{
  "n_layer": 11,
  "d_model": 64,
  "n_head": 2,
  "n_kv_head": 2,
  "head_dim": 32,
  "d_mlp": 192,
  "vocab_size": 4611,
  "activation": "geglu",
  "norm": "rmsnorm",
  "norm_place": "peri",
  "norm_eps": 1e-05,
  "positions": "rope",
  "rope_base": 1510.0,
  "rope_fraction": 1.0,
  "qk_norm": false,
  "attn_scale": 0.177,
  "bias": "none",
  "tie_embeddings": true,
  "parallel_block": false,
  "extras": ["capped logits"],
  "init": "normal",
  "init_std_qkv": 0.0805,
  "init_std_o": 0.0172,
  "init_std_up": 0.0805,
  "init_std_down": 0.00991,
  "optimizer": "soap_variant",
  "lr": 0.0105,
  "beta1": 0.95,
  "beta2": 0.95,
  "weight_decay": 0.024,
  "lr_head": 0.0124,
  "grad_clip": 2.0,
  "warmup_steps": 200,
  "schedule": "wsd",
  "decay_fraction": 0.701,
  "decay_shape": "linear",
  "final_lr_fraction": 0.1,
  "batch_tokens": [16384, 32768, 49152],
  "seq_len": 1024,
  "doc_mask": true,
  "train_tokens": 113400000,
  "steps": 3651,
  "dataset": "wikipedia_en"
}
Each number is 128 + 32 x the weight over the matrix's rms, rounded and kept within 0 to 255. Layers, rows and columns count from 0.

# layer 3 MLP down (transposed), 192x64, rms 0.3, rows 97-113, columns 0-63
[[144 118 119 103  97  73 101 164 143 179  93  73  73 116 195 130 125 104 149  97 152 103  70 139 126 118  79  78 121 186 139 148 169 178  98  94 118 163 154 135  93 188  99 132 122 111 155 174 175 135 218 107 101 133  86 159 138 131 140 116  88  68 144 132]
 [ 82 154 168  90 130 100 139 171 171 129 113 148 138 115  74 139  73 133  78 115 161 215 168  99 162 135 115 130  96  99  71 136 142 108 104 125 138 123 142 150  90 101 153  92 104 127 106 100 127 147 119 102 120 169  88 170 137 124 155 198 223 128 105  99]
 [157 135 154 118 132 101 119 142 196 169 146 112 102 130 131 133  68 157 112 160 161 158 114 102 154 124 125 108  89 150 162 154 130  71  73  82 119 134 184 184 121 137 122 185 158 131  70  54 159 162  96  74 108 147 118 127 142 133 163 112 113 206  94 216]
 [129 106 150 127 125 155 136 142 128  97 143 174  76 158 119 137 157 115 150  55 185 122 112  80  89  88 150  84 186  79 179 152 147 178 115 139 165 154  93 152  77 124 176 144 106 129 174 112 132 156 111 131 190  78 165 123 138 143 137 121 103 137 117 104]
 [138  97 135 143  75 143 145 112 141 117 159 122 126 117 107  78  75 165 106  89 105 110 173 176 121 134 149 102 165 149 186 142 106 123 113 121  79 103 154 137 131 132 166 141 174 142 148  72 108 147  57 149 137 156 143  95 115 136 108 158 104 153 132 151]
 [ 96 117 166 142 171 221  97 144 168 138 189 161 107 123 178 114  94 128 127 168  87 173 150  98 129 140 166 183 122 144 156 158 105 133  92 147 143 143 173 125 207 127 140 124 109  84  93  40 130 122 178 138 109 153 135  80  87 118  92 113  97 108 141 139]
 [162 160 102 149 105 124 116 112 122  66 136  63 148 118 128 172 137 112  65 106 160 125 126 104 125 120 188  97 134 139 129 100 148 105 118 124  95 152 157 173 112 120 124 139 141 159 103 141 129 138 157 118 109  99 121  93 127  95 166  45 153 108 152  72]
 [ 85 166 136  95 106 182 112 101  71 134  75 167 116 180 141  76 157 113 104 165 172 114 145 122  96  78  98 106 118 112 125  99 161 133  72 108 124 141  98 154 134 141 119 148  96 123  99 140 122  94 176 125 136 213 111  94 158 142 116 131 134 116 146 135]
 [139 141  78  87 198 138  91  93 111 154 139 153  93  99  83 146 173 119 161 203 135  96 139 136 109 103 152  82 143 159 128 172 168 127 130  85 102 143 101 140 187 131 151 180 112 166 147 118 105 152 155 115 146  63 140 105 130 124 143 172 120 164 115 115]
 [125 110  83 119 148 192  83 132  41  91  45  85  67 162 134 100 153 164 126 113 121 120 114 132 136 113  85 142 165 167  96 113 103 102 105 162 140 132 138 167 164 107 120 132 144  77  92 154 115  96 133 166 125  54 114 158 112 141 160 135 116 121 159  88]
 [148 121 121 170 161 108  93 156 108 140 102 155 196 133  90  94 135 143 211 204 153 116 120 122  72 125  96 158 176 126 121  93 155  96  74 189 131 214 162 148  93 186 143  94 153  96 150 142  99 170 150 142  91  90  86 160 122 158 152 164 158 114 119 135]
 [134 110 113 139 112 122 121 114 109  89 154 130  73 107 140 137 119 108 137 145  84 137  66  94 131  80 160  80 109 110 152 144 174 122 141 175  96 124 157 113 129 166  50 165 140 136  99 141  89 100 133 116 162 118 122 108 121 121 208 115  91 126 140  97]
 [124  96 103  98  92 129 166 144 154 113 158 149  92 133 151 134 154 176 130  95 109 186 150 153 126 138 136 144  81 146 119  95 113  91 103 114 118  73 117 125 137 106 144 118 132 178  68 124  93 179 122 160 147 125 119 110 131  97 120 154 164 142 107 149]
 [142 175 134  97 102 105 163 178 120 108  85 134 116 122 188  84 189 124 139 115 161 103  91 135 112  68 111 126 127 111 142 133 172 108 121  99 137 118 123 141  67 174 123 114 107 137 155 131  88  83 111 147 220  73  83 116  86 162  83 161 142 109 144 155]
 [149 174 172 104 110 147  98  88 114  81 117 194  93 103 144 124 136 123 181 104 106 140 162 100  59 142 139 132 145 182 134 125 141 156 116 160 141 140  91 153 126 127 114 118 144 105 148  83 141 142 126 147  74 109 140 119  71 154 166 105 188 121  90  51]
 [168 120 170  85 110 120 150 120  78 161 200 112 188 112 160  93  94 117 103 146 210 127 118 115 162  98 177 129 145 159 115 139 118 120 150 112 172 149 104 112  87 154  96 130 126 186 161 107 176 147 116 147  87  93 110 120 140 167 106  97  55 155 108 116]
 [122 114 118 117 105 174 146 173 164 119  96  68 145 105 120 124  60 141 110 183 181  78 151 119 131 143  96 113 117  91 164 141  88  68 111 131 128  92 111 151  82 119 102 112 117 145 120 167 130  82 139 145 132  94 127 139 141  91  88 181 154 121 153 146]]
# layer 3 MLP gate, 192x64, rms 0.328, rows 98-113, columns 0-63
[[141 155 151  94 105 137  64 141 137 149 156 144 147 147 158 133 126  82  75 104 128 161 143 119  85 115  69 123 116 117 123  24 118 121 179 138 175 162 143 113 120  92 179  82 150  77 101 154 165 193 188  65 121 152 143  59 106 113  72 161 142 126  97 117]
 [ 54  70 109 134 157 164 150 121  84 124 145 131 127  80 104 136 109 166 137 142 173 100 119 113  96 111 130 153 170 160  92 124 136 199 158 167 133 143  50 131 150 102 165  81 158 184 116 156 115 213 157 170 124 138 105 138 127 153 137 114 135  56  90  95]
 [108  84  99  94 129 189 138 149 127 124 145 107  81  71 122 121 101 134 132 126 154 141 128 138 138 140 109  98  85 153 136 132 165 174 111 127  54 159 123 166 122  98 141 133  82 138 146  97 165 111  74 161 110 108 124  80 110  78 148 136  79 155 105 130]
 [ 92  45 130 160  84 150 163 132 112  84 123 152 110 178 116 119 135 156 161 116 156 115 167 169 101 146 163 106 155 122 188 174  76 123 189 129  93 110 169 161 127 146 166 162 143 156 126  59 124 113  72 132 147 181 124 123 118 124 126 179 114 170 120 142]
 [109 127 140 115  79  75 189 134 151 113 109 174 119 115 103 125 144 129 147 182 124 134  60 162 160 104 104  87 160  80 143 125 158 117 195  88 117 150 122  76 107  77 160 141 143 153 121 167  88 145  70 112 226 157  86 145 185 128 150 103 136 159 147 145]
 [169 135 110 156  78 154  94 123 116  46 118  65  85 137 119 171  65 133 132 106 160 130 125 140 133 128 154 145 132 110  74 138 139 151  91  61  85 156 179 147  99 117 113 132 110 175 108 113 119  88 153 155 101  99 126 130 144 104 138  55 137 101 120 132]
 [140 118 143 146 134 179  53 107 123 184 117 199  96 163 191  99  97 144  73 132 129 146 160 196 163 126 133 132 136 205 141 119 104 173  85 151 143 157 165 149 117 122 128 122 125 151 159 134 128  80  92 141 118 159  81  91 100 150  84 153 123 104 160 154]
 [152  75 182 140 142 117 100 154 165 143 139 142 151 152 111 130 124 122 131 133 149 167 135 142 123 182 125 117  55 152 129 134 102 106  83 213 224 100 182  67 104 100 177  99 122 110 125 203 145 178 151  85  81 142 113 105 140 120 107 138 129 107 157  77]
 [158 134 162 130  92  60  94 128 131 178 153 134 148 161  91 145 118 124 155 180 116  80 195 132 145 134 119 150 123  89 110  86 127 126 123 161 117  91 129 142  95 193 140 142 108 105  93 120 127 116 141 108 167 166  68  94 101 117 107 139  76 114 101  76]
 [111  75  76 116 136 145  81 132 147 135 108 221 233 149 154  91 122 170 161 184 107 139 127 136  78 145 103 178 174 159 113 134 146 147 113 137 125 142 142 115  92 157 191 126 188 146 199 164 141 171 146 146 139 152  52 101 100 152 150 155 141 125 166 121]
 [106 115 119 101 126 165 106 157 145  77 125 141  92  99 171 148 133 144 120 172 188 107 103 114  95  60 192 120 144 100 136 173 134 146 141 127 154  95 136 133 132 134  68 171  90  95 153  84  81 124 120 206 123  91 112 167  97 115  93 179  99 162 103 106]
 [122 123  61 102 138  82 125 125 127 131 170 112  92  88 168 137 162 125 164 123 122 145 146 147  91 138  75 126  92 183 108 119  78 118 127 101 123 132 148 178 144  82 147 137 115 125 107 125  86 137 143 161 114 144  75 124 114  15  65 105  95 106 107 143]
 [136  89 161 127 117 116  87  60 162 120 151 154 114 164  97 165  57 121  98 116 131 151  97 135 142 161 189 132 162 169 118 145 118 150 117 142 100 130 121  96 211 109 126 124 119 148  98  81 185 133 138  62  62 144 161 172 179 116 164 100 100 131 149  90]
 [123 174 172 112  81 156  95 112 125 140  93 157 129  92 121  95  44 135 129  76 140  74 138 116  92 125 124  75 110 152 182 153  74 110  82 137 166 134 105 107  76  71 104 120 140 102 149 104 133 123  87 157 115 159 173 119 126 108 138 110 112 160 113 125]
 [104 123  96  95 141 124  68 183  89 101 160 136 162 218 169 145  88 102 140 109 192 128 116 111  85 104 160 148 171 150 102 176 199 130 149 161 158 131 129 151 105  78 112 155 211 110 116  72 138 130 114 101 126 129 132 134 120 143 129 153 131 112  67 123]
 [180 156 149 147 127 159 153  87 108 127  56  81 144  62 124  67  99 132 136 180 135  87 144 116 104 120  92 111 122 143 121  94  45  39 121 106 111  86 130 105 153 144 159 141 128 124 153 176 138  78 201 137 129 150 132 150  67 136 104 170 135 147 116 189]]
# layer 3 MLP up, 192x64, rms 0.325, rows 98-113, columns 0-63
[[102 110 156 131 126  93 146  51  91 119 157 122 141 151 135 123 112  73 170  88 188 138 136 174 126 171 131  63 139 153 111 120 115 144 153  86 112 122 175 132 158 140 121 179 128 141 155  98 180 108 111 159 154 162 166  92 153 169 104 151 117 112 166 104]
 [ 86 121 131 140 100 110 194 151 142 106 106 160  89 116 112  59 117 113 160 101 102 110 164 118 119 168 148 124 170 158  88 183 151 147 138 110 129  88 119  73 134  62  70 112 132 118 134 148  90 144 149 130 142 105 144 149 138 102  90  98 160  82  86  93]
 [105  79 114 101 137 147 149 121  89 126 152 156 101  15 117 189  96 154 127 200 145 151 145 148 117 116  92 163  63 163 133  83 115 134 153 163  79 138 138 168 160 113  76  82 124 107 111 151 145 155 123 152  68 168 125 119 142 119 128 113  99 134 145  84]
 [155 144 135 129 172 117  87 138 170 140 108 116 165 124 125 159 116 120 112 155  95 163 127  85 102 161 118 127 125 135 138  70 147 144  82 171 121 123 111 120 151  96 110 107 114  84 152 175 163 151 158  92 131  66 135  90 104 107 163  74 128 126 142 137]
 [135 113 130  98 146 154 103 150 117 108  78 152 172 111 135 159 126 155 103 149 178 138  68 150  99 117  71 141  94  47 164  19 119 138 176  82 104 117  67 160 128 125 169 155 113 107 109 157  98 150  92 120 121 142 147 156 149 167 107  92 134 104 110 143]
 [111  98 182 121 158 106 149 134 129 198 130 192 200 123 149  74 169 144 125 116 110 133  75 146 151 152 127 113 160  72 150 119  97 143 135 165 160  98 149 166 163 156 116 115  81  85 133 122 113 120 125 133 149 178 119 184  99 148 111 189 121 157 103 134]
 [183  75  97 206 151  33 149 121 165 123 127 135 105 129 139 136 118 138 125  95  81 166 135 128 150 200 123 163 109 113 120 171  71  85 141 148 133 120 131  96 157  94 138  93 157 105 177 148 127 153  72  95 145  96 100 122 136  96 157 161 134 118 168 175]
 [174 144 197 140  86 114 164 111 142 136 118  87 126 158 192 140 166 154  90 131 137 128  93 163 131 137 141 174  91 107 122  50 125 175 169 152  87 155 187 146 114  84  89 117  97  79 129 152  67  93 114 120 149 148  58 142 176 119  75 103 146 133  55 169]
 [205 143 176 149  79 122 137  89 219 124 141 180  97 156 121 126 177 129 145 132 133 200  62 149 107 103 124 105 111  61 135 127 147 106 137 122  87 147  86  95  90 100 103 125  63 177 121 107 172  93 121 141 161 141 142  99 134  37  87 105 173 167 159 165]
 [124 127 153 115  92 156 152 100  98 102 133  49 108  49 154 135 137  99 118  78 112 182 143 144 186 165 180  96  80 184 142  82 105 157 143 145  60  80 161 124 191 107  59 121 116 115  70 137 116  99 106 142 113 165 160 124 128 121  95 150 175 115 127 106]
 [127 156 120 103 149  71 112 151 134 185  79 134 175 217  76 115 108 112 154 112 152 142 162 150 109 115  85 166 182 130 143  89 119 143 114 123 142 129 108 119 180 133 144  72 131 140 104 161 174 124 138 131 120 143 124 146 103 198  56 145 154 148 118 169]
 [117 140 125 149 139 145  65 145 124 139  82 171 164 185  96 133 116  90 101 121 174 105 139 113 118 164 178 125 154 132 151 146 125 118 107 159 139 156 115  85 144  99  81 133 138 117 164 101 142 109 123 117 143 141 127 178  92 223 144 159 161 143 182 101]
 [112  66 129 171 165 153 101 156 139 141 157 106  98 155 141 166 115 189 122 120 125 148 160 128 122 139 158 187  65 124 101 146  80 197 145 131 103 129 114 129 165  79 148 123 150 168 123 126 174 175 130 130  57 118  99 162 180 143 153 116 130 118 150 136]
 [158 126 128 122 163 136 166 156 126 147 137 126 126  93  99 152  42 157 132 131 155 122 154 118 132  94 128 102 111 189 181 109 153 116 176 168 140 117 148 110  93  73 121 100 139 139 112 130 102 129 116 118 184 160 164 128 105 106 122 109 121 177 159 171]
 [168 146  99 219 114 141 193 147 152  97 125 120 106 107  71 122 141 155 140 143 121 109 103 181 158 152  98  90 139 115 161 119  85 140  92  73 110 127 180 150 140 159 101 116  54 116 130 153 101  80 135  78 121 121 134 119 126 157 169  55 110 150  91 132]
 [ 78 113 126  88  61 104  79 111 103 112 134 114 143 166 122 128 127 120 153  62 148 189 169 101 138 137 152 129 141 150 157  60 135 117 116 126 124 162 124 145  98 147  80 128 125 166 105  88 100 160  90  59 158 105 134 100 164 118 130 123 159 120  74  95]]